Part of a small language model's weights: 71.6M parameters.
Each number is 50 + 15 x the weight over its row's rms, rounded and kept within 0 to 99. Layers, rows and columns count from 0. The size before them is the row's rms in percent of the matrix's.

# layer 2 attention query, 768x768, rms 0.0393, rows 304-331, columns 0-127
071:49 76 23 56 49 45 33 50 44 54 31 47 70 39 44 69 46 40 24 32 46 59 38 22 63 41 50 52 44 41 36 38 59 51 57 67 54 35 52 38 41 38 59 68 24 28 38 26 37 70 41 22 72 76 34 54 34 37 48 45 62 51 41 51 16 32 41 25 47 86 52 58 66 37 58 45 36 72 81 67 54 59 27 15 53 64 68 54 30 60 47 51 37 32 59 42 63 79 82 42 62 48 29 50 54 48 40 40 61 49 40 43 43 84 43 56 55 53 66 61 51 48 49 36 47 51 56 30
064:48 52 56 47 41 54 44 51 58 51 42 62 50 21 55 31 30 51 42 48 41 38 59 56 35 40 45 32 63 61 36 40 62 52 61 60 37 54 53 49 43 48 61 63 45 72 58 61 37 59 76 48 48 37 42 61 53 48 70 77 49 35 55 99 63 69 33 49 22 63 53 46 50 45 36 46 93 38 51 49 54 39 81 76 23 61 36 61 41 73 46 14 46 72 40 58 39 67 23 38 38 42 34 78 21 60 29 61 61 43 59 80 89 25 31 39 51 50 38 40 60 40 41 48 61 70 54 41
061:47 33 56 47 62 57 47 55 63 65 66 54 41 45 60 44 48 42 65 61 59 41 25 33 38 55 60 35 70 62 48 21 83 78 35 51 39 53 32 50 46 69 54 51 59 38 63 69 46 52 67 60 39 46 01 42 53 32 73 65 51 57 48 47 72 58 59 51 47 52 42 40 36 57 56 44 66 51 36 29 67 41 61 60 62 53 53 30 56 47 70 53 50 60 52 62 47 40 66 25 51 65 41 49 55 19 41 55 50 55 34 58 50 42 66 46 38 60 59 55 47 61 31 22 63 49 60 56
071:62 20 38 34 74 74 58 46 52 54 46 57 45 28 36 30 17 70 40 43 44 60 59 45 45 23 65 37 51 58 36 62 51 48 62 76 71 71 57 46 57 37 58 52 36 47 47 64 79 16 50 55 67 44 63 58 41 40 26 79 33 43 38 54 33 61 49 63 55 56 68 47 53 69 48 38 71 34 44 51 50 44 59 77 55 53 31 46 50 48 68 43 36 50 57 69 73 68 56 56 66 65 61 18 52 99 48 28 29 58 53 71 50 25 58 43 59 35 54 59 52 43 62 43 80 43 34 58
064:54 69 50 59 41 54 61 60 49 59 89 81 70 73 40 59 65 54 46 55 45 67 56 37 66 40 59 51 30 58 49 30 53 31 39 65 40 57 34 64 35 20 56 27 30 53 58 67 17 40 73 37 43 58 60 65 56 48 62 42 69 50 29 34 53 46 44 33 69 50 73 63 47 32 67 33 16 57 73 59 64 58 35 25 75 23 46 66 58 47 52 49 43 41 39 61 49 49 74 60 30 34 61 54 65 60 45 65 42 58 60 50 65 54 35 42 50 52 61 73 43 38 52 82 31 41 43 53
060:40 43 62 74 51 59 57 79 54 75 19 49 51 22 74 54 46 48 58 68 57 41 38 51 31 32 43 44 26 43 66 45 45 41 33 41 25 27 41 18 65 74 11 48 40 73 60 47 62 13 59 62 38 43 56 48 47 66 30 33 54 65 41 63 74 61 47 49 41 49 48 38 61 46 64 39 34 41 59 47 37 58 44 51 31 49 47 60 44 39 55 58 51 72 58 56 39 49 60 38 47 27 55 20 38 75 55 38 51 56 39 61 37 72 26 42 36 49 43 36 62 56 50 35 60 68 43 46
124:31 54 40 46 36 44 44 62 61 58 59 45 66 84 42 91 67 37 49 57 45 44 58 32 51 57 35 42 31 47 64 48 38 46 35 39 43 52 48 61 53 49 43 66 63 47 40 39 13 69 58 47 66 56 25 43 47 66 50 19 35 46 69 42 51 45 57 49 60 42 59 69 46 38 61 63 18 72 66 28 50 45 29 24 75 55 62 59 63 56 23 87 58 28 44 45 56 43 52 45 33 45 54 51 46 56 43 53 64 51 56 44 13 48 58 78 71 40 43 50 34 42 53 77 20 39 45 50
072:50 45 61 50 60 54 56 33 27 40 72 37 37 33 67 27 45 66 42 41 54 66 44 63 45 30 46 75 57 34 77 54 56 41 35 84 52 37 70 37 47 56 73 56 46 31 49 46 68 11 33 36 47 54 69 40 38 66 45 79 43 53 15 41 42 43 44 61 36 30 69 52 55 49 31 28 58 63 42 63 61 60 67 63 31 46 84 34 53 65 82 29 39 61 43 36 49 56 55 49 44 23 48 66 87 63 37 28 59 54 47 65 70 46 46 66 26 52 51 39 56 40 49 48 72 50 54 57
063:41 44 59 44 56 72 44 58 63 44 52 48 45 66 65 79 28 66 46 45 46 43 47 68 44 40 55 45 40 59 61 57 19 49 69 43 67 56 53 51 45 41 74 61 29 69 57 65 68 53 39 66 61 56 61 37 52 53 16 55 30 56 24 37 47 48 42 67 56 34 66 51 76 39 34 40 68 17 48 71 51 60 42 83 73 32 39 50 31 36 35 56 51 49 36 58 41 63 31 15 38 41 43 43 62 18 47 33 41 58 34 27 54 39 46 34 56 42 51 79 50 49 48 33 70 45 35 74
062:20 55 53 58 56 35 68 72 50 50 61 45 63 73 25 43 59 57 40 38 66 53 53 52 03 66 53 79 57 48 30 50 52 50 60 59 57 44 56 85 43 48 56 24 21 35 33 43 76 65 63 66 70 45 40 57 41 41 70 87 49 42 39 61 47 68 46 43 32 59 34 58 47 18 46 68 57 28 25 20 48 31 72 63 47 62 42 27 34 55 77 51 41 62 81 68 58 46 54 76 59 61 48 38 38 40 37 34 44 55 43 47 77 46 43 38 45 61 00 59 48 35 28 37 69 57 53 48
066:43 49 66 39 62 38 61 46 43 58 71 43 43 70 59 51 28 53 63 77 48 63 61 43 50 37 69 51 52 71 47 53 30 42 61 34 40 92 59 34 39 57 26 54 43 51 40 56 41 49 33 53 57 58 78 79 58 38 47 48 35 53 51 74 43 56 45 94 46 32 39 54 59 56 44 64 72 57 41 29 41 55 78 66 33 52 57 44 14 44 70 31 57 50 57 49 47 41 50 38 49 56 52 42 40 72 52 28 42 49 53 80 51 43 29 43 54 53 64 49 73 42 70 31 77 55 41 41
072:45 65 56 32 62 39 55 62 59 54 45 52 38 24 56 63 49 76 36 58 46 65 49 89 43 36 47 49 55 67 38 59 56 60 67 37 66 49 38 51 59 73 74 38 45 54 56 57 55 02 47 56 77 45 45 24 47 51 53 41 50 49 30 61 58 59 44 36 51 40 49 31 69 54 52 58 79 67 28 67 61 67 48 69 25 41 52 16 30 56 66 32 15 68 23 47 48 79 35 75 43 47 49 27 37 34 81 77 64 68 51 34 49 19 59 33 23 49 40 38 65 51 56 62 86 41 45 58
070:56 52 52 53 47 34 39 48 60 60 62 49 77 43 29 54 40 61 58 46 69 45 56 32 38 69 56 68 55 64 51 31 46 61 63 35 33 63 32 50 46 61 29 49 49 43 51 64 47 81 67 76 65 35 29 36 50 61 54 26 56 42 84 28 53 49 78 37 55 32 40 40 57 44 58 61 48 35 69 71 43 54 31 31 48 79 56 39 38 52 11 80 48 31 56 67 45 28 51 75 45 51 53 43 48 70 62 26 49 55 62 65 27 37 53 46 61 61 70 35 60 43 60 70 59 25 66 55
074:59 86 40 69 55 52 52 37 56 59 99 41 79 78 09 69 51 29 59 36 43 65 55 85 49 53 27 35 40 49 67 59 47 47 21 49 56 48 44 51 50 41 22 44 75 60 47 39 30 55 46 46 67 50 48 55 23 52 60 34 67 44 60 30 57 62 71 42 53 46 59 66 19 51 64 24 33 67 44 55 41 33 31 55 31 86 67 45 82 45 46 70 43 54 61 48 47 46 56 43 29 48 34 52 21 76 55 55 63 58 59 34 34 66 83 57 50 38 24 40 62 57 39 40 30 36 55 55
065:47 37 51 49 42 67 59 44 37 55 62 41 59 29 17 43 65 70 57 38 30 59 59 43 79 29 59 43 70 46 37 25 56 57 77 68 56 59 67 43 26 60 26 65 23 26 46 67 53 53 31 69 64 61 64 35 54 56 80 76 49 44 55 45 45 50 37 39 32 70 38 69 45 77 36 46 99 77 50 75 58 62 37 36 75 57 29 34 22 65 28 07 42 69 63 66 61 52 47 51 37 31 54 48 29 45 42 84 63 46 47 29 64 63 21 42 58 45 50 85 54 34 52 25 52 58 40 56
068:24 47 29 39 46 51 53 46 56 25 50 48 64 42 57 55 45 46 45 30 44 93 58 62 37 56 40 47 51 45 41 34 25 44 52 51 53 89 45 31 34 35 47 44 43 43 41 56 61 34 62 62 64 64 59 20 49 44 55 80 45 49 59 47 31 39 49 54 40 61 66 61 36 58 52 42 23 68 66 79 53 66 61 49 73 65 49 27 39 71 58 45 53 56 65 65 80 50 37 15 47 69 55 22 46 55 48 25 71 40 52 63 38 49 67 67 71 55 60 52 45 48 46 39 33 30 60 61
080:55 45 40 49 39 56 29 33 54 55 69 51 62 74 64 78 71 29 56 32 48 53 55 46 35 36 48 36 54 56 72 47 67 58 46 25 50 74 40 50 50 27 41 50 42 80 32 49 67 43 57 62 58 42 53 37 52 49 56 54 55 40 93 32 50 70 52 49 74 67 56 48 34 53 78 62 41 67 68 54 55 60 41 46 68 65 65 35 74 57 35 90 73 34 55 59 51 30 41 39 50 61 67 58 49 41 39 34 58 25 53 43 39 68 45 42 68 49 71 51 45 52 52 52 31 72 63 25
091:50 55 45 50 30 31 39 46 70 66 55 61 76 78 52 55 73 27 61 60 47 56 57 44 30 77 38 49 30 67 53 30 67 71 43 53 40 56 44 78 44 50 35 57 57 62 54 58 22 54 72 50 38 48 30 40 56 52 53 39 65 69 51 31 60 59 75 35 59 50 62 58 29 46 51 73 24 51 66 49 52 41 22 33 65 48 39 48 86 62 37 74 41 36 44 62 56 38 67 38 32 43 55 76 42 48 49 38 58 42 44 33 29 65 59 63 72 56 43 56 42 32 34 51 20 42 45 61
077:39 54 49 45 33 43 50 59 60 55 54 60 70 55 15 67 58 37 62 46 50 48 48 62 61 55 54 54 56 53 73 28 19 51 40 53 46 47 47 63 46 41 54 41 58 50 41 37 42 28 42 55 51 45 46 40 38 71 54 23 43 55 58 36 44 50 44 56 72 42 65 64 49 25 36 55 16 55 51 70 73 50 37 46 71 67 48 52 33 62 42 67 61 48 62 61 56 45 35 38 58 50 53 67 47 70 54 51 72 50 30 46 43 41 51 53 36 70 26 42 49 47 30 48 34 56 37 61
076:42 53 40 33 33 46 59 54 41 60 71 51 43 68 52 52 45 27 52 70 48 67 61 33 30 66 37 69 42 58 48 36 18 60 42 43 27 39 58 51 44 32 42 63 66 55 56 37 30 66 55 24 39 56 33 26 69 42 51 37 67 62 34 34 61 51 62 23 55 53 59 48 36 44 55 44 44 44 82 21 47 63 20 49 42 50 46 48 54 34 33 82 34 57 41 59 47 55 51 19 55 63 52 52 34 46 46 56 43 54 27 50 51 50 53 65 70 53 67 57 63 62 42 63 37 50 58 50
065:37 50 54 54 56 57 55 46 36 50 71 42 43 18 39 40 24 44 42 53 34 48 42 22 54 48 36 40 46 55 29 57 14 25 55 62 69 52 59 36 19 79 30 44 32 24 39 45 39 75 31 34 35 43 59 74 55 30 53 62 56 44 72 63 56 22 33 54 36 40 40 47 55 59 40 56 58 66 61 83 60 68 30 82 66 55 42 67 33 53 45 06 37 76 54 51 47 66 57 52 71 35 34 67 19 74 54 64 44 35 62 50 66 66 54 61 65 64 46 53 50 44 47 04 58 74 59 37
072:54 48 62 28 43 39 41 56 67 67 66 60 44 61 27 67 54 33 60 67 70 62 32 42 46 56 34 37 26 44 66 55 56 57 07 66 41 61 27 76 57 60 43 54 61 29 47 52 23 63 44 62 57 43 43 39 52 68 56 23 32 74 72 46 42 56 60 58 55 44 69 48 66 47 52 93 49 48 50 39 58 59 51 48 43 68 45 57 54 36 16 85 58 38 42 43 32 39 55 28 37 50 43 50 99 37 65 49 37 67 34 50 52 59 65 41 60 59 80 45 50 44 25 48 34 63 41 32
071:75 43 58 37 54 65 73 39 41 33 41 53 24 15 12 45 31 59 58 58 62 61 55 67 22 41 55 52 27 71 50 68 12 56 48 76 52 54 47 20 38 64 49 51 59 36 70 58 55 44 28 37 68 34 54 86 43 54 47 63 49 44 11 77 60 51 52 61 41 57 32 27 78 57 36 59 61 17 42 76 33 74 43 47 46 59 45 47 39 45 70 38 52 55 42 50 40 61 49 38 66 50 46 39 50 48 41 55 37 31 44 50 82 45 49 28 24 45 45 32 48 53 40 41 68 47 64 61
067:49 32 56 55 50 43 46 37 48 47 43 34 47 53 01 63 63 44 54 37 62 50 46 63 52 32 82 47 63 46 56 39 74 56 54 53 72 74 51 60 40 41 22 50 65 38 50 65 43 42 30 69 48 53 58 65 57 55 46 64 66 51 51 56 54 51 57 56 71 46 74 55 56 45 58 35 38 18 54 37 61 41 07 44 41 55 51 62 49 42 53 09 44 42 57 70 69 64 56 52 31 37 44 45 36 21 27 38 18 17 68 48 46 35 56 57 48 55 83 50 61 45 58 50 45 33 56 33
078:39 50 32 43 30 62 34 57 57 67 79 36 60 98 42 61 80 43 62 66 56 54 48 42 79 50 50 38 49 61 78 53 68 51 54 27 39 70 46 60 78 44 31 68 68 53 45 39 48 53 52 16 38 62 31 43 48 60 30 22 52 55 82 54 63 65 68 41 67 62 44 55 50 48 45 69 48 55 50 11 54 31 22 47 57 55 55 58 68 59 20 61 57 44 32 46 32 16 45 39 59 61 47 69 33 60 65 56 66 54 55 51 19 48 54 65 52 50 66 57 49 40 39 52 11 43 48 29
068:47 57 32 46 38 50 51 46 49 37 61 67 66 92 40 61 53 31 43 34 46 59 60 39 46 48 42 36 57 49 62 16 35 51 34 53 63 47 40 58 40 31 56 55 45 68 44 37 22 32 59 42 58 58 29 35 49 42 57 35 62 55 55 43 59 49 52 41 57 50 52 57 41 34 43 58 44 43 59 31 69 51 43 31 39 34 45 49 30 60 41 71 42 45 54 72 66 56 73 61 39 45 61 57 27 78 28 75 61 45 76 45 64 50 58 52 60 46 27 73 58 57 68 43 40 53 66 35
067:65 57 30 69 58 55 33 52 74 52 52 39 58 60 38 62 60 36 46 35 33 39 40 62 73 44 17 42 54 36 63 53 63 52 37 25 46 68 46 53 53 44 02 60 41 57 49 41 41 29 46 52 44 44 56 26 49 60 51 46 39 53 94 52 44 47 56 44 39 76 30 55 37 58 55 28 53 62 36 56 51 79 68 52 28 63 59 56 47 73 33 62 34 16 44 39 53 44 66 44 36 78 66 65 49 66 55 54 66 67 28 69 32 30 48 63 57 27 56 41 56 30 28 50 37 29 28 52
099:57 56 44 59 30 43 38 49 59 57 42 48 65 64 61 74 56 26 40 54 56 48 46 42 44 54 34 50 44 65 62 45 64 60 44 38 45 50 46 53 67 38 08 70 68 42 52 41 18 43 72 50 45 66 28 46 45 49 67 06 58 65 95 53 58 54 42 27 75 45 61 56 32 36 55 48 19 79 81 63 57 59 46 32 52 43 63 57 68 59 11 92 57 30 41 39 55 50 61 44 44 64 43 67 57 53 63 37 63 51 36 51 51 58 64 63 66 39 49 55 34 47 22 62 16 53 34 52
# layer 2 attention key, 768x768, rms 0.0394, rows 304-330, columns 0-127
110:58 32 62 72 37 65 75 36 41 51 39 34 51 47 46 50 43 61 42 62 63 67 38 53 47 36 58 31 37 47 41 67 33 47 78 50 46 40 50 33 51 85 36 68 35 61 64 52 57 55 15 36 13 50 72 66 42 54 36 66 24 54 36 68 54 64 28 51 43 51 29 25 63 74 30 46 69 51 40 38 40 52 47 65 27 67 37 62 24 32 66 15 38 54 47 65 37 87 44 49 58 40 53 46 55 49 40 44 35 41 37 54 39 34 40 62 34 47 52 40 54 41 49 26 85 54 72 19
071:45 83 50 19 45 48 86 47 53 40 54 53 40 39 67 33 45 60 70 35 25 53 49 63 34 68 76 57 48 31 58 60 64 55 53 64 31 44 68 62 44 39 47 69 41 33 72 28 35 54 81 53 71 49 45 52 38 56 41 40 68 50 45 49 33 60 33 43 70 51 47 57 73 55 38 49 59 52 56 79 62 41 41 20 78 58 33 44 66 39 75 41 45 37 26 71 50 53 44 40 48 28 62 39 56 43 59 43 51 58 46 68 69 68 56 62 39 33 25 48 30 55 65 00 39 54 46 54
072:39 56 63 52 42 49 48 61 59 52 64 42 39 41 52 39 59 60 47 66 44 32 55 51 30 62 39 47 27 53 27 46 59 52 71 55 51 59 61 28 44 63 54 53 37 61 58 28 48 46 38 64 38 35 53 46 42 37 39 61 57 64 44 64 51 42 58 64 70 55 51 67 71 32 43 57 63 49 42 38 43 55 31 80 67 51 38 32 48 41 87 39 40 84 53 47 51 67 39 68 77 42 51 29 32 30 53 76 54 36 27 46 68 49 53 87 59 55 48 69 45 51 68 59 60 69 70 42
089:63 71 50 27 64 52 46 68 52 56 46 60 82 63 69 78 59 18 52 55 51 44 34 30 47 50 64 49 60 38 65 20 83 62 49 39 51 56 43 45 57 32 67 58 55 60 41 75 22 61 67 55 57 67 31 43 41 38 56 33 66 55 53 20 51 52 57 28 47 33 73 56 43 20 50 43 43 29 59 28 42 62 49 27 63 66 79 28 64 43 15 86 40 47 44 65 75 47 60 57 51 50 56 51 51 42 27 22 40 62 68 36 13 46 40 58 53 58 61 62 64 27 59 63 30 51 30 70
082:35 68 41 46 50 43 49 81 49 41 35 44 44 60 52 55 31 38 44 52 38 26 52 32 38 49 42 38 51 73 49 51 75 61 43 37 72 38 49 70 40 27 31 34 51 26 31 38 52 55 32 73 43 68 23 43 46 41 57 54 57 39 50 49 64 50 57 32 22 46 70 65 38 32 54 39 27 50 63 45 53 54 23 34 42 54 39 59 54 47 38 65 54 46 33 61 40 68 35 49 37 57 41 59 44 33 51 22 69 53 79 74 59 60 56 58 68 29 63 53 38 35 34 29 49 46 53 53
067:64 40 46 52 47 64 68 29 71 57 43 57 33 48 45 60 42 53 37 59 57 29 56 64 61 36 38 50 28 46 55 57 43 51 44 51 56 60 65 46 29 56 81 66 61 47 43 54 45 59 39 73 36 44 70 49 72 58 28 45 44 36 29 67 56 39 35 37 43 58 89 42 44 37 48 55 36 50 47 44 42 60 62 52 50 50 17 62 09 47 63 36 43 37 41 36 45 59 38 33 33 43 32 52 63 54 53 51 70 56 17 50 60 58 58 59 63 67 58 51 68 65 59 55 51 60 57 51
075:35 40 52 52 41 58 52 53 63 65 64 47 58 65 49 39 76 53 66 75 39 31 62 66 71 72 29 83 40 57 60 65 72 39 67 34 34 49 37 54 64 44 53 29 84 72 58 98 69 78 72 54 68 37 41 70 38 40 69 48 53 25 23 47 54 53 72 35 53 53 32 48 16 56 61 28 16 52 42 53 56 41 22 43 51 44 51 28 61 50 35 63 72 38 48 65 56 53 60 66 53 37 56 78 38 27 53 53 64 29 43 37 58 74 71 62 44 55 43 30 55 40 26 82 56 64 33 51
073:63 45 48 33 54 41 91 35 35 42 72 64 63 61 74 67 29 38 62 49 43 42 55 71 65 36 43 51 54 28 56 74 38 51 68 67 29 71 45 74 44 61 37 44 40 51 62 51 89 29 70 59 33 47 64 70 43 45 54 48 32 58 39 58 53 53 40 44 68 63 70 38 65 42 32 41 44 47 42 40 53 75 41 41 68 53 65 38 50 42 56 33 54 52 55 59 55 64 66 89 81 10 52 49 21 52 22 19 34 48 56 58 41 31 53 37 50 50 73 50 53 55 61 42 37 34 53 38
076:46 44 42 56 52 54 58 39 47 62 46 63 50 41 65 84 66 61 47 40 48 52 33 33 44 44 43 36 68 37 58 44 75 56 41 26 79 64 38 75 53 39 36 40 39 52 28 50 41 87 64 38 30 62 39 30 56 48 58 46 49 68 49 50 62 42 23 37 35 66 73 75 27 39 45 39 66 52 46 66 59 34 35 38 53 64 45 79 74 55 11 40 28 60 54 58 79 35 45 29 62 32 78 75 30 42 59 96 43 33 43 47 71 30 51 62 63 53 49 40 46 67 59 38 53 55 34 26
084:28 74 45 69 55 42 45 76 47 62 50 68 78 51 47 64 63 33 56 40 45 37 62 31 96 66 52 33 69 54 69 35 66 38 19 49 64 44 53 48 57 32 29 53 85 50 47 40 52 31 41 86 48 65 36 15 43 60 54 41 67 42 68 34 39 61 53 37 47 27 52 70 40 58 55 82 39 62 68 47 47 48 46 27 71 44 57 56 58 56 29 71 66 27 62 50 75 51 65 36 43 70 45 29 13 57 46 46 94 54 72 52 49 72 55 51 56 28 60 63 25 40 33 52 25 58 58 69
076:38 43 51 75 41 34 31 45 62 55 23 40 69 67 35 35 56 34 39 43 52 21 60 24 70 57 59 58 63 53 61 40 31 46 36 33 64 56 46 36 26 44 33 70 44 42 39 50 60 44 49 47 51 53 61 39 48 35 51 29 39 48 50 19 71 49 49 49 54 26 90 63 13 55 49 71 43 43 46 81 72 57 44 43 48 39 55 68 52 73 64 28 57 46 58 52 43 36 26 78 41 52 36 55 53 33 57 69 69 64 51 37 27 65 40 66 69 29 59 42 47 58 50 60 25 40 26 62
088:46 59 38 40 53 62 48 45 51 60 37 73 75 87 68 48 56 14 66 39 32 64 41 31 55 50 47 59 46 45 56 36 55 71 38 40 76 32 63 40 51 26 63 41 41 40 52 48 41 81 65 34 52 37 38 22 50 69 74 18 38 69 44 25 41 30 41 10 61 28 81 46 29 52 69 33 52 48 60 51 66 67 41 39 36 57 69 39 47 55 00 65 49 30 61 60 52 60 42 69 43 36 60 66 45 24 30 46 57 48 29 83 52 56 39 71 66 36 23 50 60 33 45 93 31 45 45 72
074:47 54 57 53 42 57 57 63 36 52 78 45 54 61 49 26 42 62 64 44 50 53 36 39 48 45 38 55 30 36 75 56 57 54 54 26 65 43 34 41 50 68 73 58 65 27 45 68 53 60 75 36 55 38 42 61 67 24 33 15 64 49 65 24 54 53 78 44 38 40 40 47 42 42 58 08 81 70 61 60 65 56 72 76 63 33 41 41 41 48 65 42 69 59 37 38 62 49 53 52 63 44 55 38 39 21 42 64 56 72 44 46 36 51 33 87 49 33 36 64 50 79 52 52 14 80 50 50
073:73 31 87 54 51 68 52 36 52 61 49 61 53 64 62 41 71 57 60 65 72 56 43 50 25 46 44 45 62 52 50 61 50 56 45 99 18 38 63 57 46 86 48 61 67 65 60 25 22 45 68 29 32 59 42 53 59 26 63 42 59 53 76 54 73 51 66 91 43 36 58 53 50 64 66 55 58 54 57 54 54 51 51 25 44 47 39 45 46 32 55 61 53 54 39 42 61 51 46 58 70 54 32 52 27 56 34 63 54 37 53 56 70 48 35 24 58 55 15 33 30 31 49 81 50 52 38 54
073:18 52 48 38 40 45 26 47 72 73 48 42 50 41 27 49 46 33 46 60 71 46 51 30 74 45 11 48 66 27 37 50 83 49 44 64 53 48 60 77 43 32 64 44 74 49 58 62 45 71 46 36 45 58 58 34 53 56 99 35 36 43 89 41 40 56 50 39 59 56 65 58 64 47 37 40 61 38 50 63 65 57 55 62 46 50 43 67 59 71 13 69 63 42 49 56 35 28 20 48 46 66 64 38 24 55 46 52 47 46 30 49 39 67 33 36 63 33 52 27 34 33 73 74 47 40 53 53
081:39 53 38 45 41 20 58 55 35 59 30 61 55 51 47 31 45 27 55 47 43 28 52 53 54 59 49 61 43 50 48 57 71 50 36 65 40 35 54 47 47 17 49 66 78 62 58 66 55 29 55 52 34 40 42 40 52 72 36 68 52 34 54 45 43 67 45 62 68 35 49 50 56 10 77 47 44 36 24 47 64 33 65 00 66 52 50 60 67 48 48 58 44 56 54 54 50 38 57 77 45 59 37 18 46 79 28 38 59 45 61 52 49 26 77 30 47 50 57 43 51 62 34 51 43 44 63 63
078:69 42 28 52 38 54 46 23 33 70 73 55 47 60 45 63 33 70 39 23 45 71 42 69 51 61 84 56 40 49 68 39 35 57 40 88 51 31 38 36 57 49 40 43 67 44 41 58 26 30 45 69 53 51 46 74 68 35 31 64 49 65 45 62 43 54 19 59 56 52 39 61 63 71 53 41 51 58 75 28 44 55 51 34 41 41 53 40 49 51 32 34 46 34 56 47 46 48 71 60 55 36 80 50 74 35 36 15 47 49 36 55 44 39 72 36 29 50 46 69 29 66 59 03 34 38 55 56
095:31 57 41 31 46 50 36 48 59 64 32 55 49 52 64 72 55 08 57 58 62 49 49 37 75 50 41 56 50 42 67 45 57 59 31 41 58 43 59 62 68 36 29 60 66 57 33 57 30 42 49 41 42 72 52 48 57 65 62 12 50 55 60 39 48 45 45 15 55 41 60 58 44 28 43 54 23 69 42 34 60 45 34 16 44 60 64 72 50 57 11 99 56 33 34 50 56 34 64 39 35 62 76 29 46 37 56 52 52 39 58 68 21 60 52 72 58 40 35 50 52 55 36 67 07 51 27 39
076:24 45 47 25 69 34 76 63 50 35 65 51 41 46 76 38 47 67 51 67 73 67 39 37 67 56 56 53 47 64 36 60 65 41 35 35 55 45 27 56 59 63 32 64 68 55 77 30 60 84 66 55 25 26 54 52 63 40 46 28 46 39 24 85 54 51 59 57 48 44 62 49 50 51 20 37 52 39 55 54 46 29 46 56 36 44 40 51 63 42 38 56 28 65 21 11 37 18 26 62 60 55 48 51 62 51 45 62 48 27 65 41 67 43 65 43 59 53 50 50 62 56 72 57 68 42 44 28
071:44 69 50 22 70 51 66 36 48 42 39 41 28 61 43 47 68 60 49 49 43 69 36 43 41 51 54 61 20 52 03 55 57 35 61 62 68 44 52 55 65 31 59 77 70 54 48 53 18 97 48 35 68 62 36 50 45 46 50 75 55 55 43 66 56 42 48 33 48 48 42 37 70 48 54 35 39 37 47 55 37 21 41 48 31 48 40 38 48 50 42 60 64 41 52 40 36 44 53 24 58 41 51 55 21 44 40 52 48 41 65 44 81 52 71 66 80 52 64 35 50 37 35 76 42 58 74 72
070:47 66 34 26 48 52 51 74 62 68 22 42 53 33 11 68 53 36 42 40 61 58 39 24 43 42 56 50 53 52 34 41 29 34 78 58 40 78 64 61 45 46 57 46 25 63 49 33 40 42 37 41 50 65 59 52 42 71 48 32 54 52 36 62 54 37 34 64 66 52 49 65 43 47 64 29 56 30 62 39 55 54 57 09 56 37 59 67 43 60 50 53 45 58 63 50 63 38 54 07 58 54 42 53 28 61 68 56 26 30 56 68 47 32 56 58 51 28 52 50 73 56 32 63 44 58 70 59
086:62 34 68 54 85 52 63 43 44 73 70 45 38 55 53 35 55 99 53 52 45 33 41 45 50 23 32 55 34 53 51 61 45 43 66 53 41 63 59 25 40 69 36 70 38 59 55 54 59 52 41 57 37 41 88 76 59 53 12 46 41 53 28 50 47 40 46 83 60 47 50 33 49 63 34 27 57 58 60 39 35 53 62 73 64 66 55 60 13 53 41 17 20 55 48 55 33 65 47 49 54 78 50 28 32 27 46 17 36 47 47 43 61 53 52 62 56 58 12 33 25 57 23 70 49 52 60 44
070:66 35 59 66 53 55 52 50 55 48 70 72 35 24 57 26 77 59 44 48 71 56 50 83 28 55 37 58 63 42 31 48 48 56 63 12 46 37 52 55 47 78 41 43 48 42 43 22 62 98 34 99 46 67 37 22 55 62 65 76 60 69 61 51 37 53 43 54 61 56 44 44 42 60 29 56 80 41 75 45 67 61 44 70 49 30 53 46 40 62 32 21 52 46 42 50 59 54 49 60 43 52 54 56 39 49 31 40 50 60 46 20 50 50 20 54 45 58 68 25 49 28 54 44 52 59 73 45
079:68 70 42 62 50 49 34 41 36 49 55 61 56 27 52 49 38 48 37 49 44 39 31 30 41 54 34 51 55 59 29 53 44 37 40 54 70 55 66 48 44 42 53 45 66 82 43 43 60 40 51 48 37 56 39 73 46 33 57 38 61 39 63 78 35 52 37 55 52 63 39 53 44 41 32 38 40 38 38 87 55 64 48 85 48 53 32 60 45 57 53 51 50 60 34 45 53 46 56 28 74 38 45 45 43 54 55 56 46 56 61 51 70 54 43 43 59 39 73 47 67 48 55 64 61 44 71 41
081:48 16 65 54 63 50 44 42 62 45 61 57 46 41 65 57 21 49 50 66 50 46 49 52 52 50 31 45 27 51 53 47 44 69 69 56 27 16 53 44 63 55 71 54 48 50 54 45 65 54 27 56 43 49 67 54 42 54 57 84 60 51 51 46 45 57 59 34 50 36 58 28 68 39 61 35 51 59 32 36 37 24 61 58 30 63 61 30 29 29 67 08 65 50 72 47 52 65 25 37 18 38 47 32 44 86 58 59 38 52 40 17 56 42 46 53 48 36 42 39 47 30 81 59 82 75 66 56
073:51 42 32 35 44 55 50 47 59 38 85 70 49 87 49 81 25 44 56 62 33 45 15 48 36 62 32 49 48 53 45 52 53 70 56 22 86 30 39 67 38 16 49 59 47 43 47 34 56 49 68 40 42 60 54 58 43 68 51 72 33 71 43 66 55 49 34 56 36 44 48 66 52 33 46 61 08 64 39 49 50 43 59 68 72 49 30 35 44 42 20 78 75 62 50 59 49 60 23 48 72 74 72 63 35 47 51 50 47 44 69 73 49 60 71 22 40 47 31 46 33 43 43 59 59 49 67 73
073:43 41 56 57 33 55 40 53 53 72 59 50 58 57 32 70 45 26 47 35 47 33 60 53 30 37 51 71 52 71 69 56 65 60 36 80 47 39 65 61 55 33 67 61 54 52 47 51 54 36 63 99 47 34 60 53 35 42 69 40 73 39 36 55 40 41 58 40 83 54 89 55 34 34 39 71 57 62 55 46 44 72 57 38 36 65 64 30 29 70 47 77 53 29 61 54 43 42 48 42 26 46 61 47 33 51 62 61 57 62 86 53 48 39 48 56 61 46 63 54 48 39 66 75 26 61 32 63